python train.py --n_layer=14 --activation="swiglu" --norm_eps=1e-05 --rope_fraction=1.0 --attn_scale=0.177 --bias="none" --init_std_up=0.0186 --lr=0.00121 --beta1=0.95 --schedule="wsd" --decay_fraction=0.869 --final_lr_fraction=0.05 --batch_tokens=[8192, 16384, 24576] --seq_len=1024 --dataset="wikipedia_en"
Each number is 128 + 32 x the weight over the matrix's rms, rounded and kept within 0 to 255. Layers, rows and columns count from 0. Numbers have three digits each.

# layer 5 MLP gate, 320x128, rms 0.118, rows 0-50, columns 0-127
117122208147098107102106150097085134095099169112123129170102181212079148164137151144121058131168149183118104102076157164148176169153112166190138079146117143114138100065145132126167093113197130092148149153124099159144124094181155151164152074147152097129107156098079123150143121133136150090149131083170149133159173148164067189123103154123084108133150093115173136093079182122153067068131
112107144180158145104125133115171141109161168139099150108170042146121133195107158131176125130138051142109126153098180093131107100102086126174148118140143180153116015147102170123126149065166151187087159112136091129131153126111223078083120098151083134098140149077152152108106136131108145083117220106121131097076085098119088039205113102107117149059155167112112127101145126120160107140153
115162101056134132152092125176130170123162102150137146179170121104085094126090119119161075132115122163145085111123130132053163163160107096092082098115149132150078157080140157160134197146116132093211069164124129141111129140156128095093135145150239149114166138074149091120100088135081145102211081070142102112122211106124144190109110089129115055107158114102152118123154142149191081151152
161116114076122095170098120180152158107158170147054157062131094108121128123113090080114115143096181130163128101139096101121209132126095098100114130109169113110119159166172132129109081125091154159095188154068121108083046110104031128156104135139178091120166101073166106147155129125108175163126148178207155061156121086119122150125138155087119081116161162163149167125100124131144107125158
160107197142125124046165118173095143085081065111158140147178121131136141115171138152127115107150106070161108115149084095082085140118108110123119208140124144083158127105120091084151100161118116098173133155161082175146142046104120123084159131230129119101133141134155141071104166140158125130157117147188134059123151170126085145139091127187174121146197063154128179127134135103108147127113
104169118135162147178062027146141133130102159140083185115098168130118111199068164147131077157091207100139085151165090119166106095134135141162083091128136156079129097106097106126119150137090128085099102193122205121146139081046121142094150075112147089131108142094125121140174213130128202130137140070144087136094181149134057143087154125108149120074119152084120082113088125153132083070186
106124091167131164137108087185142094100123137127094134184119140102121174166093076134143119114146089088161119038138147084166164097160152116145070119107174134126152114132140096140121107119158116188179146089110135098137131070124152154107093130138121091154163117110109136129125076145113113160034114148154161189125143139127160095084148146147085133159098117145099216100094085149120124117149
134170111094158121076145165132150123073154129135083164100114163106109171149105076154179118136109097124147141143089175116093101144103162138130124111174127130128182113164156161124149153107120131104177084118157118100125159124081094152111156128105072100126092137134080102132114226135119110115152120099106151088110157136143176080119158178120125107118107184157132126034096111173114132110169
173090121099070142119105102160143129127063146157141139097142165091152125121134125145130127169116174090096114091178127069129133103114042185131130123102099144096126181092174132151145150097113151139124145142159134107090134067119094105127121125124191017104194182084141057165117127199131133072131143112159142156121173085118087167121156160188125126106171115140131118093112152128052090134181
114105146166125132096154163108118074115140153101145104094155130091116087190110070107127132163109092108163118053147076132198109170168178171063092135149208144131132133164119130054080134112077093121161114141054117050148100188081119108121153190182111173179151042115108098144129151136097136087139095151140170161120137126138149164139116158167129126151179125126154091131137107095137146111108
141161107160090075073184124145147143173145089157102103132094091099135142145111148102135126169125103160127112099148116064125167187124074069153134119134114115159128041127088175163097177096138105062092097135064111139094101122143121103111117169140206092095198090152131141114122108147153086160151130150152131085116151169095094187141132084126150071127111132150108113095134157102145181129124
142171177126108146105117108108110097090063144076170193106128186120125103144122158151175124172135112125181138148123068106108116118185079166176120117135096130103153127111168130194135132128088159180125095150109113125080145032121161151155147138152107123147107102123115108173166153119183124094118147129111031080169143147160087091125133137120118095161110128119086097135081152117137115104126
079103123189086151085155114092141096102061136096090131082192183074149132107126091117143153123160149148089126123172135097165071123149150195152154199131154160153146063138160177124113139151113091123120123106093093111137088160111145188117173119132120097072188155061112116137128180105140131173169177108130119139139130165082093079159138139075169146144125157126068089086127164145112112126114
038097132155151186104107128143158114196148135073113146144178083121089142074075109132124076133097135144086082155127134125134186069162176123137191141144127135164112212134116152103146160104134119158153113107191154167162143127139174144118072083151094161044126167130186190118155042141113100150099108083098096110070116098103138144125120130113165121075121139136123129090155098094118166158139
174166110131129173127122110095167112142104055099153185155171142127137128138102110161151117114100152114118127090136128144122125131172104098142165062103112172117184171096104118103153145138141136122105107116126192152186157133126133090145164197158068162179137148181128104108164128165151125085123136121098114134138198092166148163074153155142110101085159165140126057038143116125133074079084
173136165143154112143140191186128140082202129117096216217149127141085114096076110174110089124065119137176122117154159085132096102161074166144167131128101113121152087128077170119110106106119106176211104147127153136113118146101146150163075175122185096096088111120171128159148108175153098138130129086201094104159095166162139203105091089143149154092116127120134150171101115194090129044173
115143106120126120115139169192115146136156159067222098199130137136125111099146091122063108149159158200174098083155106113095143066216082116115146150107151097083115122169106137166100171155159153143166141124131121137119149104074135149094178160112129098112096096138108088191119133118140128136066091079162095130166148175057155116133151082133111151084155135156160104124096126155104192176156
134047107181105129117188110102094145086090156066123107207091154089158144134104130117116080158152090103135086158120143083091120147156180164132131119147161153128096112150097181142124149125110114120219123126078108134215157185126120159155135117114158090101112117148093095094092152113146143137130125096132158179071135156124104151122129065138124146199112176179186099098067171127081149148132
125127113134124127116117153098218136144115074124088166146094111160147151177110093150080099127168144138176160144110100155153062136097186123133104141156111137136071137140105087121114158068143103158146134152096138111148081134137123118177137160106129153175074122143132102150117136111128135142104083157073102122169122087201092113108141111134125190139132165142154119107148069062201127149135
090140132160154174181166148137092100129116151104173086114146139167095184026126098104116090138108127123149097075133112130160109141077131167128195146052040142164083149126123149070150110103122114128115149150131147217111192162111149105147133118177142105109106191128112168100130158123128157142139096113086157089139160190064126146150122104075150149084130072113193099153126167124105218128090
124137157099109148115111044130191086157206102151124117089093117118119110092164051137146130128185095190137107173119189134109109150113097103108105135067157149153153128138114207174120195105145104079119122163107132165146088127145072107174166105200205153124178091102117107118090177089133191181180153130121096130107139103116066126121158154128065064164148126090087151130132255085164112162130
091124122100158116113166087090145192110111113111106176087164156181112139135105136176144107090136106226106096120113138126090110079108122118080128146097123129115119137128156170080094142161154112170145172095102124150193166133135170130158125138167066194136139133124133101121180143163136078128134081130121087185122081063136131099137102107094115145141113113077106184126115081142174191125110
104134181137130137128118203163190159113107127146087159181157099132118129143116131089112103089182114143122112124193150138146072178143094137142111145123115129135126137109057145130072149110163139106091098116138166127188114119087149163159135183153169073122115129082177148159110093180115129131127165047044169180076172165120105147131113077084059110107097136141190144043136129103172132102168
116108076186167090125126140100163103073129156148168082144108103090075045124107112084146136168096113076088100124126138124132170148115159100077143116112127153153130118077136106130147107133113111153167127156151114167109113128166137107136119050160203137143092103100099144115123104130048080130058140125138152121186127156136117146184144058105133106163147084135136189133071167089070195147148
086163120074168136200111090146162112109138159065124144094104115121141050112111091035094076109142140119122108127128085145123108128189106149146060119108124096168147077138129121107119135155096100155074055144046126146171077177128184116149136070152184133138136163103119124126120089180073184135180161094083156122103162172118158113113140161155125132111097132077156127140152119166153152103135
098118114129151156136096101101224117089119104159132101100104054140140159138148136110060140083124147164106095162102142143097117155100082133078100084143141145102118098111059134158139138082144171153143115162132117123124157132135163101119069126154150170161144166139124177108108110138139149157175097111080212146158155136138151120195112142077132177156096192129189146140110156112220150131125
173121083120110144093158127106113147133081146130141120114166124138106158095138112130128123215098168096093142132156102136111116172139193095159147135096169134190074160096132130107150152104096126091124109107153166088123141154189163180139149105096175181154168093152139074090132139147172151097109159185213151077115100069127123134087100131108124058140131163124122135170141176116137076124092
085194122061160107081136155076135132163100131183093076134087151082128090131172156091141146158149160106107091172140092084127131133175121142131116089110106117154120100098100106090214091122138066065030142173122137185149122105081098069076104090115159128138077132178145087151098077127111172105098132120149169078139134107060069150147107152102168084165173063139182125170121188149120150127136
104136127140123067120231152099200086121109078136085133164167104156147112145191129112102117120069106143069129096118132123148147116099130084100135136167085103116112126082104134100141105139162115158115112138149166139164104117121149163081117139105161155162137128097143118124111064133166161149038145147110183152165111091063116142135184116129145169087127145157115124100076158080056134164131
162119151155098176123125116082164124091143114129143113142160144137120154114138114137134082101155144128150130124150133103120111065081154122207124136119153155110204145188091066139105134145143136162152101152103137140174106095136111114155161122114156086204104100169138183160125118109129164145098149126190156129101109113120069056209055119112147112154181075046083093120120118113149132146132
146105087157154071089115129177149100089145143085102076128119087132108172157138143102122082124128160120102106154159141106154110134124055105107170121146116134092133114155146112175170132087145087173082127123104158143129070160078116152123124084151162126099044167138092114095098098100094139128114050152173121110113140117038082193109109157111118161091159118193097133102147094121127149144097
146104115118133125153095157117111154137138171142099114100133158104110103134211157204135118160098129035147109090138162167087119148139125136200145160059112127161102152071132093116178088179131177113114128145110124128123087111140096115153112173090096113160088133155102145129120094178170185083126139079131098076150137181148112123094127157144127118118160116178153126101133152143128154107138
129188146087066137153201148088078179105119119112104152118109174101112121105105083127099111114144117158148115121125167083109154112179032077122095157159085098140118195159149150174059112109162143092123133204058132144140170097168191092120098159099130149119161128096087095148085140232147141174114074153199156156158115171072117178154095099138128167094092081108153181129109094125128061137166
081120119086133097158084118111143115107106183167166112130141187120117124083099180101125088125132108116077106142143157114115122088111149178095067111138179161093133210087165105135208120076133097170103109193132133117117145110144151102090136093114151069093102145082136127188118069110214066182059120102145101179141146104131066195168129076187152136166145117153126138149138162109087120119204
117143078129194094125114142055163153094139086113150098128160061125106117151165124127122071106092124104184092133126155137076151126099161069172169162068142143123089173069122160072053101134192150156153114166141130140126113133199139122109127190175141216113153146177128108117140121101092158076156097094120141101168079171137124103114082132104062133105133129145184145094145104201154166115118
116117128084160054106061142117145134130153132117066193106131134136139178144174125180122117143212167132149122177111152143138185192120139112121116102116101142104114137109141071100087124156143083137077089100139133161082137168101089128151129205138069151120176127174083128135146178147117079120160105156219141119123129121107167084091156161145119125180204120121097149080183120137116099153160
052170105073140133163099134121150156076157140157125172134089081113079203071136164115125078142157116130079116169165111085113151087175100158085106090159152122127092133133120160133179193112132146150111172095099131093098131104154165106121029140155114141170134124101131104150096080116137110127058120107153113126089161147127076096145141093127113161114141145124054172122141152097202117124135
135140136110096094052128117155131085119116179143086095083062097110146112138167149100165135139125116093081082133122089156142116120113077152173121109108122084098091106065128063072089181164138124063126165168113103131173140132090107177114139105129159085100155112106097101140132143077113099120175148175194172099166130154075135088117063126114136137107133110130138100150119178149127134120101
134048102142110141115125099104090174112089143110113116112186159157086091095121136162127103149157105106120085108188125131062122102156081130179153135089173118128069125106101114144162148141090130129105136121147088142110106173178116153174088107101095114141140118136155135090189073184138108094103181116174177093134093140128057171108114126130044162129137068144126158119112172134122125130098
151138115118120187116074095136084145058176116132140153106082082165106091119117140129087101137166159131137112151139154136100090165124085105133071095164154134104122087100135145168116148142098075113010048092084166150145133139111153161171214101107137102146162171068132129142078168128112114106160132072115160113074170138111044135136137167203124059112131154153175153105149126145113060141147
111141145113084100137139152085166142096160129064089127130100124085122097188122057109107141115136133151095085081180180124074141206134101130086140128105107124150132118166139118233107099195087170154128117169145145110132102128114132144103197113148162156117159112122146092200080069100083171139129176122094127133149164118103160113070068146132102115170029124154110156183078026177118178127118
177066178143135174089174146101137121112167145102166173167155080139159142120079085119141161133140098134094138154179130121143080164102109135114121138147109124131072134159152158099181142098043134123088174164176138150171136132139137105131130155116150117117115195113175147157127186169138113124110091169076135158161149128151135143096095116108149170108109076151157119193180115166149155047109
144190145143093089041127096118114168156099148077141157097117126156145128152135121193101135175075151132106105164120124165136069160105139133112093145127136121073109120097138099122160096149078090104059072096092217111196102142088109102115223161100183128161134161165141125086137186160122077098159120151192131137125130138156136071072076125095125114124084071139160094205106118167190133128119
077106148115129105115167210156101124121132209121057143222077161127114152199088089117112059136140139132114094073119153104076102153137121111118103113071071166133082136120146148110157105090131161137078162122128149160077077117138156155131014125140098101120118094136192172143175105088131077158078141150147118168120092122106117155134130118140136182141096101105172091123152102101132178102133
149148106109078163147152127144156188090070090091094140143099071135111164161086125159138108121102124212118071111176042106094141183121101215131107105092116122154105114138026112144118183067137101144076100114096125169120101096108064092149106128093142106103112112115143127103158114195123162087163097085062062122143138110153087183178162149127138128091106059120142151134159145148102116118102
118175135059113102172184091108140089109191108106105151136144121084104174134121112141158120125112142091080124121150103135110105189118139111123202065150156105123109105154104172132154107141175159111116134145211113139117123138059139101138119104173160150194121153143116154138121148102106088140093156130109102134141116118069076140137131155162130126120162132174111121130156177135128183123145
083125112055163165143160116135125099167083103104115127087101175090104157126152135132094130130158095162110121150186098144146145182087129131113116117150143124116102159139114093069109077164138149169137071061108154099086139088116141079117082129104115141197133117168098156133119180175096163090086079164062107174093132072097104139086128117165154116153124144149119115136100171161114108141158
144054119173173138172127162116134107137172130117128187135124133105130128122102110103141142087147159109111118197162147131108059076113110151114120161133118121131089135128087081146193123193135159186146141164138084115111120132158111089113149148173111142128127141189125185164121128135115100131073136128183085139133114162082149155166098117213116144126098151078157084135120137093116118102092
078170110148155134101103092163158177112202162098145149120059101117082150112098104110182084112145078121159076161144169155165109196159067107151121133166146120085102126200117111136185173133192105122112153101122136157108094131113201171143086112152140166140134092154173184044134096129116098078125134116152192158111123167124168191160107117151088084150109171154164087137158176167126112108162
103092150117134131166094094073175157122134074098043147139095095140143141113132138092128123115120166129125111170143111102208175131124104144162137176142118121095109150086117203138153134110133141076071127142102127129189178086089171137125137145137112164106123151089115199148188076162149111120067066134093125119120138117178132145100087114118121117149146112115130150064085181036112090105123
129086093166178104088160139142187141162126083099176112111100122119122094156114035089153081143142120104137121091199162164192060164091148163116169103152085129112143134049074092113176114164136094180098134113066126114158086124138101154118144119166132158121115115091143091099142144145095200108075113086080133109143090135122077110126125152147113170153101101103176132062195108108153133106109